Part of a small language model's weights.
Size: 13 layers, width 192, 3 heads of 64 (1 for keys and values), MLP 512 GeGLU, vocabulary 1024, 5.31M parameters.
Architecture: RMSNorm before each block, rotary positions, no biases in attention or MLP, tied embeddings.
Training: a variant of Adam for these matrices, 122M tokens, 7441 steps.
Each number is 500 + 40 x the weight over the matrix's rms, rounded and kept within 0 to 999. Layers, rows and columns count from 0. Numbers have three digits each.

# layer 3 MLP down, 192x512, rms 0.0882, rows 0-191, columns 352-383
505479487536493537519571515454453448543457502556468541481531487557526487505624545526557511517500
524561487532523518479480463511508524533560478485522455482540597507495528506466450473454538508522
479515474544545547561535433478419472563534504495585558454487460519475473437545504541493465474515
543489509554519549499492467430503392462553486433551512517544527485443506424436544519511519470494
489543539550414489545516564512528492581511500469558452580505455479541472447545516531571521474494
481430528464518527505518517517492521498468497477448498469484440557576494472444518480547513524507
521494497593496521444489513523482519498485432559532409579443509494523430516486448497506482473387
481477437474511530454552518451491562519498529471527492516475548453481459452458462524435525510579
456516439510498515513511454532529494495522537505569506553545446517546482528490511476543536502518
498510528540532504563528474495474497507475521413463467512523518507495505467513505483518456416454
521430498550519454550486387498486452499507467500500517483546548524405513418478476526490479455569
461445555501491507559528494483468514511527517544475516424605533526478506432480519534549539521496
517505542485497530568455500510426453496491561491520518529456483501464462440557520480405489493505
532435479520577460472465525518454533448541485575460432500530438541506573565543453480478454573527
468450493480460480505526523453526566436500532490469492480499498496534485495536469474533490572499
587473510574498455568528448484481487436503530531580552509503530527521428550547554424435502510420
476546498474591510502481532469487456475508562545457527527481407580498486513537528484504410536504
553410552490471429493502436427435489562522504515576537581459486559563513482524528519488563492503
511510532497518507487488496552416466438463497510483484420452507485482502500563471498507471409598
516497463493561519417537430520509496503498488512452493423565557480486487461464384544551528547495
456512512473518557545534474509461473553514486498544576541506519541492521474603532515506497500499
596540512544462539607458564495530386462546514471508577497496485567595501577545501512495431438557
478534500497544505479539424432569501472545525453480578502482477484533546519488523522482426540481
451492473507508504483546575444538524534525521472549539520534414490495531506430430553489549564524
553525501527513497447484511537544475479582515532587424454588514460438427524532481505511472551524
546505510498542441477467579551536481496538410495555561459549537527515537469515577529548496550526
453509490555495461533447534535559517441492496511603561577475458498498524497524472467534447508516
430499552452493517476457426509537506517528534477470533508483462577556474487490474461500512486546
496445525576545486496459475535515548490560393556489508471460574513466494508463464527557514539491
551491476510505520440481540470540583570482407563538496513490526524553480513490519501487490482464
540520454585575534542493505533518457489529501453557449504487569475440445469558517520467484520504
446454568472432403494468570528446546467495557412525358492489451506491507507562469479470396475493
538544505463558486511457445519597538503441492454473445486542436580531456443594532488422445537473
479432509511557488527493530522484601512522456529526489514497516474479531501530548528571484589540
516462469541530458574423533491510484485494566478427491544464552517434506553479547518477521534469
506471498486516584497497482521506497523528448508467593527519497479553492539495484489431484558474
533505537492472523523544500513509582537534507425450497525461538528470504511486504527527495541528
531446491519534573510478523416483526496515425524531497441562495419452540533481519489417443505509
496505430427421454476511513457452482551548428508507526473467518542535510517454479505523502455518
520438471408423405478474508532525594453465565455465377488486526517444518533469508592656457441531
509500465526435512438506462491492507459530572419470472473521528538467505517486493479497437474476
479463498572450487523509509493455523500488458521536537464510459504522528437542502517480520542544
478505507549517523466426517446535523491476477481503499574432462563526517473542545466508492532496
419450475503482566459453446516544511508519481498497442569567443515537430504531494493469513517542
520559500521514527486499579440536432511528558530538496519498460514436595536539494537525564556444
463592552477529558512516495500594531581482491473463469570539510466535535533492448514469555485487
487444527510490470458513462452500482549568459518559489542450536473477518570506498499504582525513
517550496505510389449519555416614523534520475479422531459468451519491502511484525499522648474549
527537496499495531563523538448477537517492418427455539555408500478466460449465445502487425506506
551436476526538460459531453506510535523506530528512514534450512559464545471543482550483419556556
521461448473489479512537521525510533524563458483470469506398431556468480569500491478485490521528
528464489541580564542502557507561439479472539560540445453575588472452506426552465503532471475537
442445497546515505491522531524479520474538544523563544522544540508421478451495481479384497479489
475467455493507573493552511415499568490427559558391513453564536540448586409515566571581580469545
495524526477510527521473544481511505471519414493496475513572484521514497492479575503429532523499
526514495496521502528490487525451544527499566461539519552563456543466540367533527499497505474484
456471529455481535513406416552455542451501432474486473489519515577466505467576488527501525475486
514477522530535527486485494411481391508505542426446487456453417452444473490525530493459558508398
524526426536528489469534522560582499504462424464394515583516483476455529483452398526492500478502
521505469511445522484493579433477457486568480487548489523530420510534499490493508479501500491565
508523515497486518473457507463529490513536475450482560534543533489553463551496493487453489482486
440563491492450551532473497471548522507495542514490582514511504459466515496517477490531579527536
461468475518549465460581472518446528553456529527518535427508469483478532515558504487523518541477
483503468542620497463430477555580514445414499493448447441532581503457521447490462519443414517434
462513465549531493517559445428458520462494453513539489429441540439460482452476513509452508532466
472424551505421557575447459511404487494485517486495566440538480492526485503485546504626472458543
570469517502543523447519502465480408546572466559483476459538509553495467494524500476496568522497
489478456568501492494492526513552473456428493489482452524528527529453511495498464503495487467478
566454525404529503577425438511545484477484521491515607524534464458547410492570505483409479474574
458501502509497512540501516483409506499510491547479466489544539483476550467504453517504517462484
502488497508429496532521568541483503526510504470537490500529505439549471509448514495504481490496
563557523501470513527481491568493539522541539456550473478491487519496536491498540450480501508466
424472509518491566545504471516460465542561487515537511507468497521476460584506559504473525549530
515495498545452420468477552487550499439495461531465546528467488531554464531477447485529472439432
470526511489479622521470498480545464462474479598486491440506463527487533568504498498529542438453
570470553468507481528516482537539497517515534422539459448517537495433427443548465487526410589397
536482489543490530508459549500573515489513455546568428435552482477474512479471497519505492588485
470462518553477533490451447520528521483541497446638499428513519511536474470461478547519488443576
529507505443490538456481430523490450547454441547493483455523488492539595532420524511475501503539
494502482517454507517462524494470497553527464519520547548511551484542484510510490471467597498493
496480448441506509529524513526516522508520490492534484447562472528468459449455476532523486505504
477487525454571451507498521500526563478488465487531456355509464431424539544492508462416375536471
509461504604552449496482457472523472447545490496500559464509592514538502457459500539440536466543
497463489519556434488546414485505423477457484521555477437547510512530515521502581498461534520467
522539519552449417490435589548557484535529471520469583481573476517485396534510469516534489428554
543439520591510498464474506493479536525448475483458459448498466436487553494518501508558509499567
482516536527435484533433419478487483494490522470508583560561512577427584574498506470588545467519
512479545515475494527459492545485479521556496532467444519477568497521507429529573521507532501499
477475499441500486496463448476533551548520560547461540545477523480470545513522510525530440516523
554569517552478462554541543466595470560514500518485500429469515498523519477572485495491478538442
479499481491512449463439505601516478481476459558589491496474548573451519507432501435477472483548
595546515547486467535505549509489507465539448490458451531524529498486492417447537447398451518424
398430494472517617586501421505557527450559467448438396374482552472484488502405532490499490448533
505527477540542483492477484483551457575532438535451553543478431478504500537511438516518517509508
449461514515502519531539507450511423498511485509518514473445507502526477436481536413467461486528
489425556483469465540542497504545548519525530519493480469476565499458514444459506518486517525541
505471467519478468536488501505477485514508511474438555498489488492486505503566454543506525444547
482526436484524549522552564484464568472475528406539458551499418479527508533528557491497480497431
496426523490488513507565478467476479437547479521466490455432543494592580481463522500481525490500
478551517491470485504534500469421543489423409489420467475454588493578452452440452511497467429475
485487517589556454522476574502450441456470568574530505479538444551502547451540523518492492544533
577488444534462593506429488488490527567475436501632533485528568521463504531529480537502486463468
521553549453449518411540522485440577522547495497372492525530422500479433457426518489515535493445
469461518498536478514451548534501425528409462543537538511451521458516514522418469489512515455490
549443525545430485507463457553562519554501472471489530502477554494523522483450594525508514526464
477519472455502552505532406483434510485448469478511557484543495554544493479423560497497407485471
559500562458485487467486497542494535485573542498506554476520531482565545491486552460545553520442
583490565538544513535482485542501605491479512496533528557565565542495471510501512505410533472487
456492529495536474488498545444488578507508522485543465435532532519554540507576531548522522461520
487499423502455437533460460577560549476493580505482440550534563454466473486449504502536466497486
508470488500520570517495421496503485503559570460503572437527562504496436473528400513543519467533
531524491520463481550472503492469571471518536567509479506501511506513473449509446521461511481468
455516491472496430567455520503536424499543536515573550463445523507486578515533481476492517495577
484505471613563486552508549529458453513492530434516465498529539465452538451605408520499549517491
514520539456578533548547512494438523514529487579601517514477453560536409487505525526392512497506
467473467532510497433595481403421517511494549497467480503498419530467487551537546520501540481504
499471542428518449471453439461481573514446510562493527503439514476520489549526502501493508471596
495444508592528537528508537497511512497449470499443482471449489479467452523475501459409497422498
447467498434432543455496483499464547496476538456492538450544559437536479554475529521509487533559
520564442468493504496538528410493451569567476508458475522504402534477512470463441485527535587475
482520556535501479451543455532427498462496517554516508503452493516487428490538440499494474407502
510493513551433491493547512543518549558526523493553553485471483436515497504420454514508453560467
463533481423539538458525457454451492501529499521449557486553575453463548470470511479504572480515
520522474525479433446495452499525476469521414478436466520518513434507474556479474451515537470481
496503465571525560503480481503512470531473519513536504477502576514434504526445465476517528462504
533382536549507530443521466531464523485510504437534480484481482492469551453572495485438509516507
528492463486505475561540556495476451539522451476505619489471456486465478515497500473527461509470
489530490469534503485510519504580514548538470513530470456505523499560478458538420450431545480508
534474467502551517505547463503466456473503475593437461503432488554465553412483603508471526563473
443512501464568501509524559501504433514535555454485439486497554500508450523436502451492501503469
416575480618557393551458483545496426496558532514533508450534545468408540498526512448397607522515
462524566512467556466507477550460524457512476510525533427520405431502483484491513499456434521441
518559432455544471519426499531478530494482485483480515521444466501452474490495473516556467466565
498523513505499447542567556468470487480523461503529507427569509587592551520526506479559485501478
499463515497512478493476546542470543485450479575467479486452513547551515522568469444454528456550
535493473466544495491503637481553481498494497516498506597505473482520527510422528562479530477473
507565540502519434537461545512530473432517536537468483468496438483441464527540557517458535492533
548520500545505482529516578491540558514522536503430425548527507528450522475524549544589532497451
517546506557431525480557525536375504462509552433512453573523456543505517486585497496515541480495
527569464507460472548543511493574439515543425544524542508543466479531497471496413492547438547493
521489526475519469475470567506458592508538499484488534535512485520547493610497488499440557540572
596545507491373564446415570477531468531600381465473442489459434513571445577429452478446437524508
497518537592418517497494529532537500523509580478513518496547506511492538510513624497492582504531
463456532478579547485490446497504515481459537425528470548507494522567425505531494531480517533478
520477503476463496563492508459542374489482524500475487499464551497439453429530531493539398495457
543422502492469505462498558450404551554563517468466566521541489540487476535519479518478474439544
451507574555448510477494518535435439537510538434486554464546478485530527510581478509464481447545
479500533524516461588484565529448532476447544547518487436484436487542488509495502528453519591537
469531500556498576517475487495500454534448557458515551537519591468486467440542560523498557439524
574523489412460567509536479488540521493471588556519447558467462493517442556487474510511502471484
496504470495485384498500536520478562520423510448475446473563458534484561453499542501572545507502
503438506578444519529520469528528540534559529565488519488505480498507518452472447480503590518535
504483534513449545485543508511507499485427506498457487410484523491488493499477475472526504476481
550478447555455472471476510552542570485463572608539542457549500506522484456582542546540468433520
404500457482538491525508521540502457507545522484457501500549513504520511412480445506541509473525
564543457586419529536510510523536481511551467488481536484433485536511553500534576530523434507505
530550507409476450496451447515504538499470523464547483462483528552544555577560514508488475476469
458510513520482462428462535573544499495524547411490502487515521505569563468464553537546485484499
493499481508476527489460525534564506461447577473459442562526454551536427480526484500610383452522
488508455547518554494527493498548483470420481487551490510498478479461527508461521521509529504550
503473465540551485463474495514512475525510493473490443456546499487428487556527531470501454496581
510512484600498579459556485460474525555528515483509508594506467568516525518542555515523533564521
459485541426492494516497467474508458499450486473531526559509454534541458491460499512497541467449
466551508506561543516484479452540467586542510466460497514474550566502559555530496495412582521525
552535475472494425451484481518543513358531506485518552504516579486476543495455514502538454550536
551483481527515462511473595610488484471481553471500507470471487501518466529482501539525406492582
509516476531535494494463496528466554451528501532449458471579465539526476499451537509541518508540
504495499507531538498584482476468448556478465487523530480508456470482494562527568489444523549503
577517456526512541481530484526512505542500525523444498475552501494459476479487527517445547469486
467493472535479494512509477526539473479555496511501525547474516529501556463449493471454505575500
560514490546611562469494472516555391482514558471452491447511449481443454484447477479430608481491
454471527520517494558506469499573585494520553555477437473555482522532474483571501478503464520491
507499508487501492463545515497458499512475505523534405465553488532568499449533583481528503486517
492536481575469599474511524493469561476571423486489441451559455478449454543529515549424447551505
498536538476429591500516523476469587508483478454490431592395485480440480479490525481521486449467
470528454508509516523531561539533486455464474468444519483537427525567515503519532453491469508538
479555501540516455579481512511497507475493435504620527491490481495524484419518455492534484435459
493499540580499490556454445417524541575507510531485518401534529523537510462551473522501507505540
557539521504515541539495562504514480498515424485584497431497470553509494473414510489557584449481
545449560457509480520500504543471536508492527542498562535482475543559506548503476512493518532499
496532450482479476523498597447514516451435485470460538464484452485466523497433598522530427423522
547526488546469498548538526509528552467560509486426536480502476505510540468533462484548542580507
458543509507485514512415450510435501516521516489511479554498522495485496506470494523526534524476
524573495437404510480520434453498461491545532543460516467491560512557519576463447481422439495486
528510519582495477469451557530524506511503520530499522506482486547453526498509461497389516504514
384498496548432537491436485503547534447412489509497532531483573489541544590440548522514519483513
525488549506559415445528500434470475413492532523524456457497434490468583562558462496460440547546
481463492413507505565490441509465506519399446568520454513504478563503420519462443468390527434442
489544479532490527449443572469517515485439462559468568616522523519459462517462504526556575395528
468477519519496426500500517513512551425534517438489447436548518550505539353597563479511539529461
412537458478506497436543529446532513519492492455501513499451480549519527524471511521558488545501
510492549431486453482544512528488503545521483478486489475535484519444454481434485537547450511447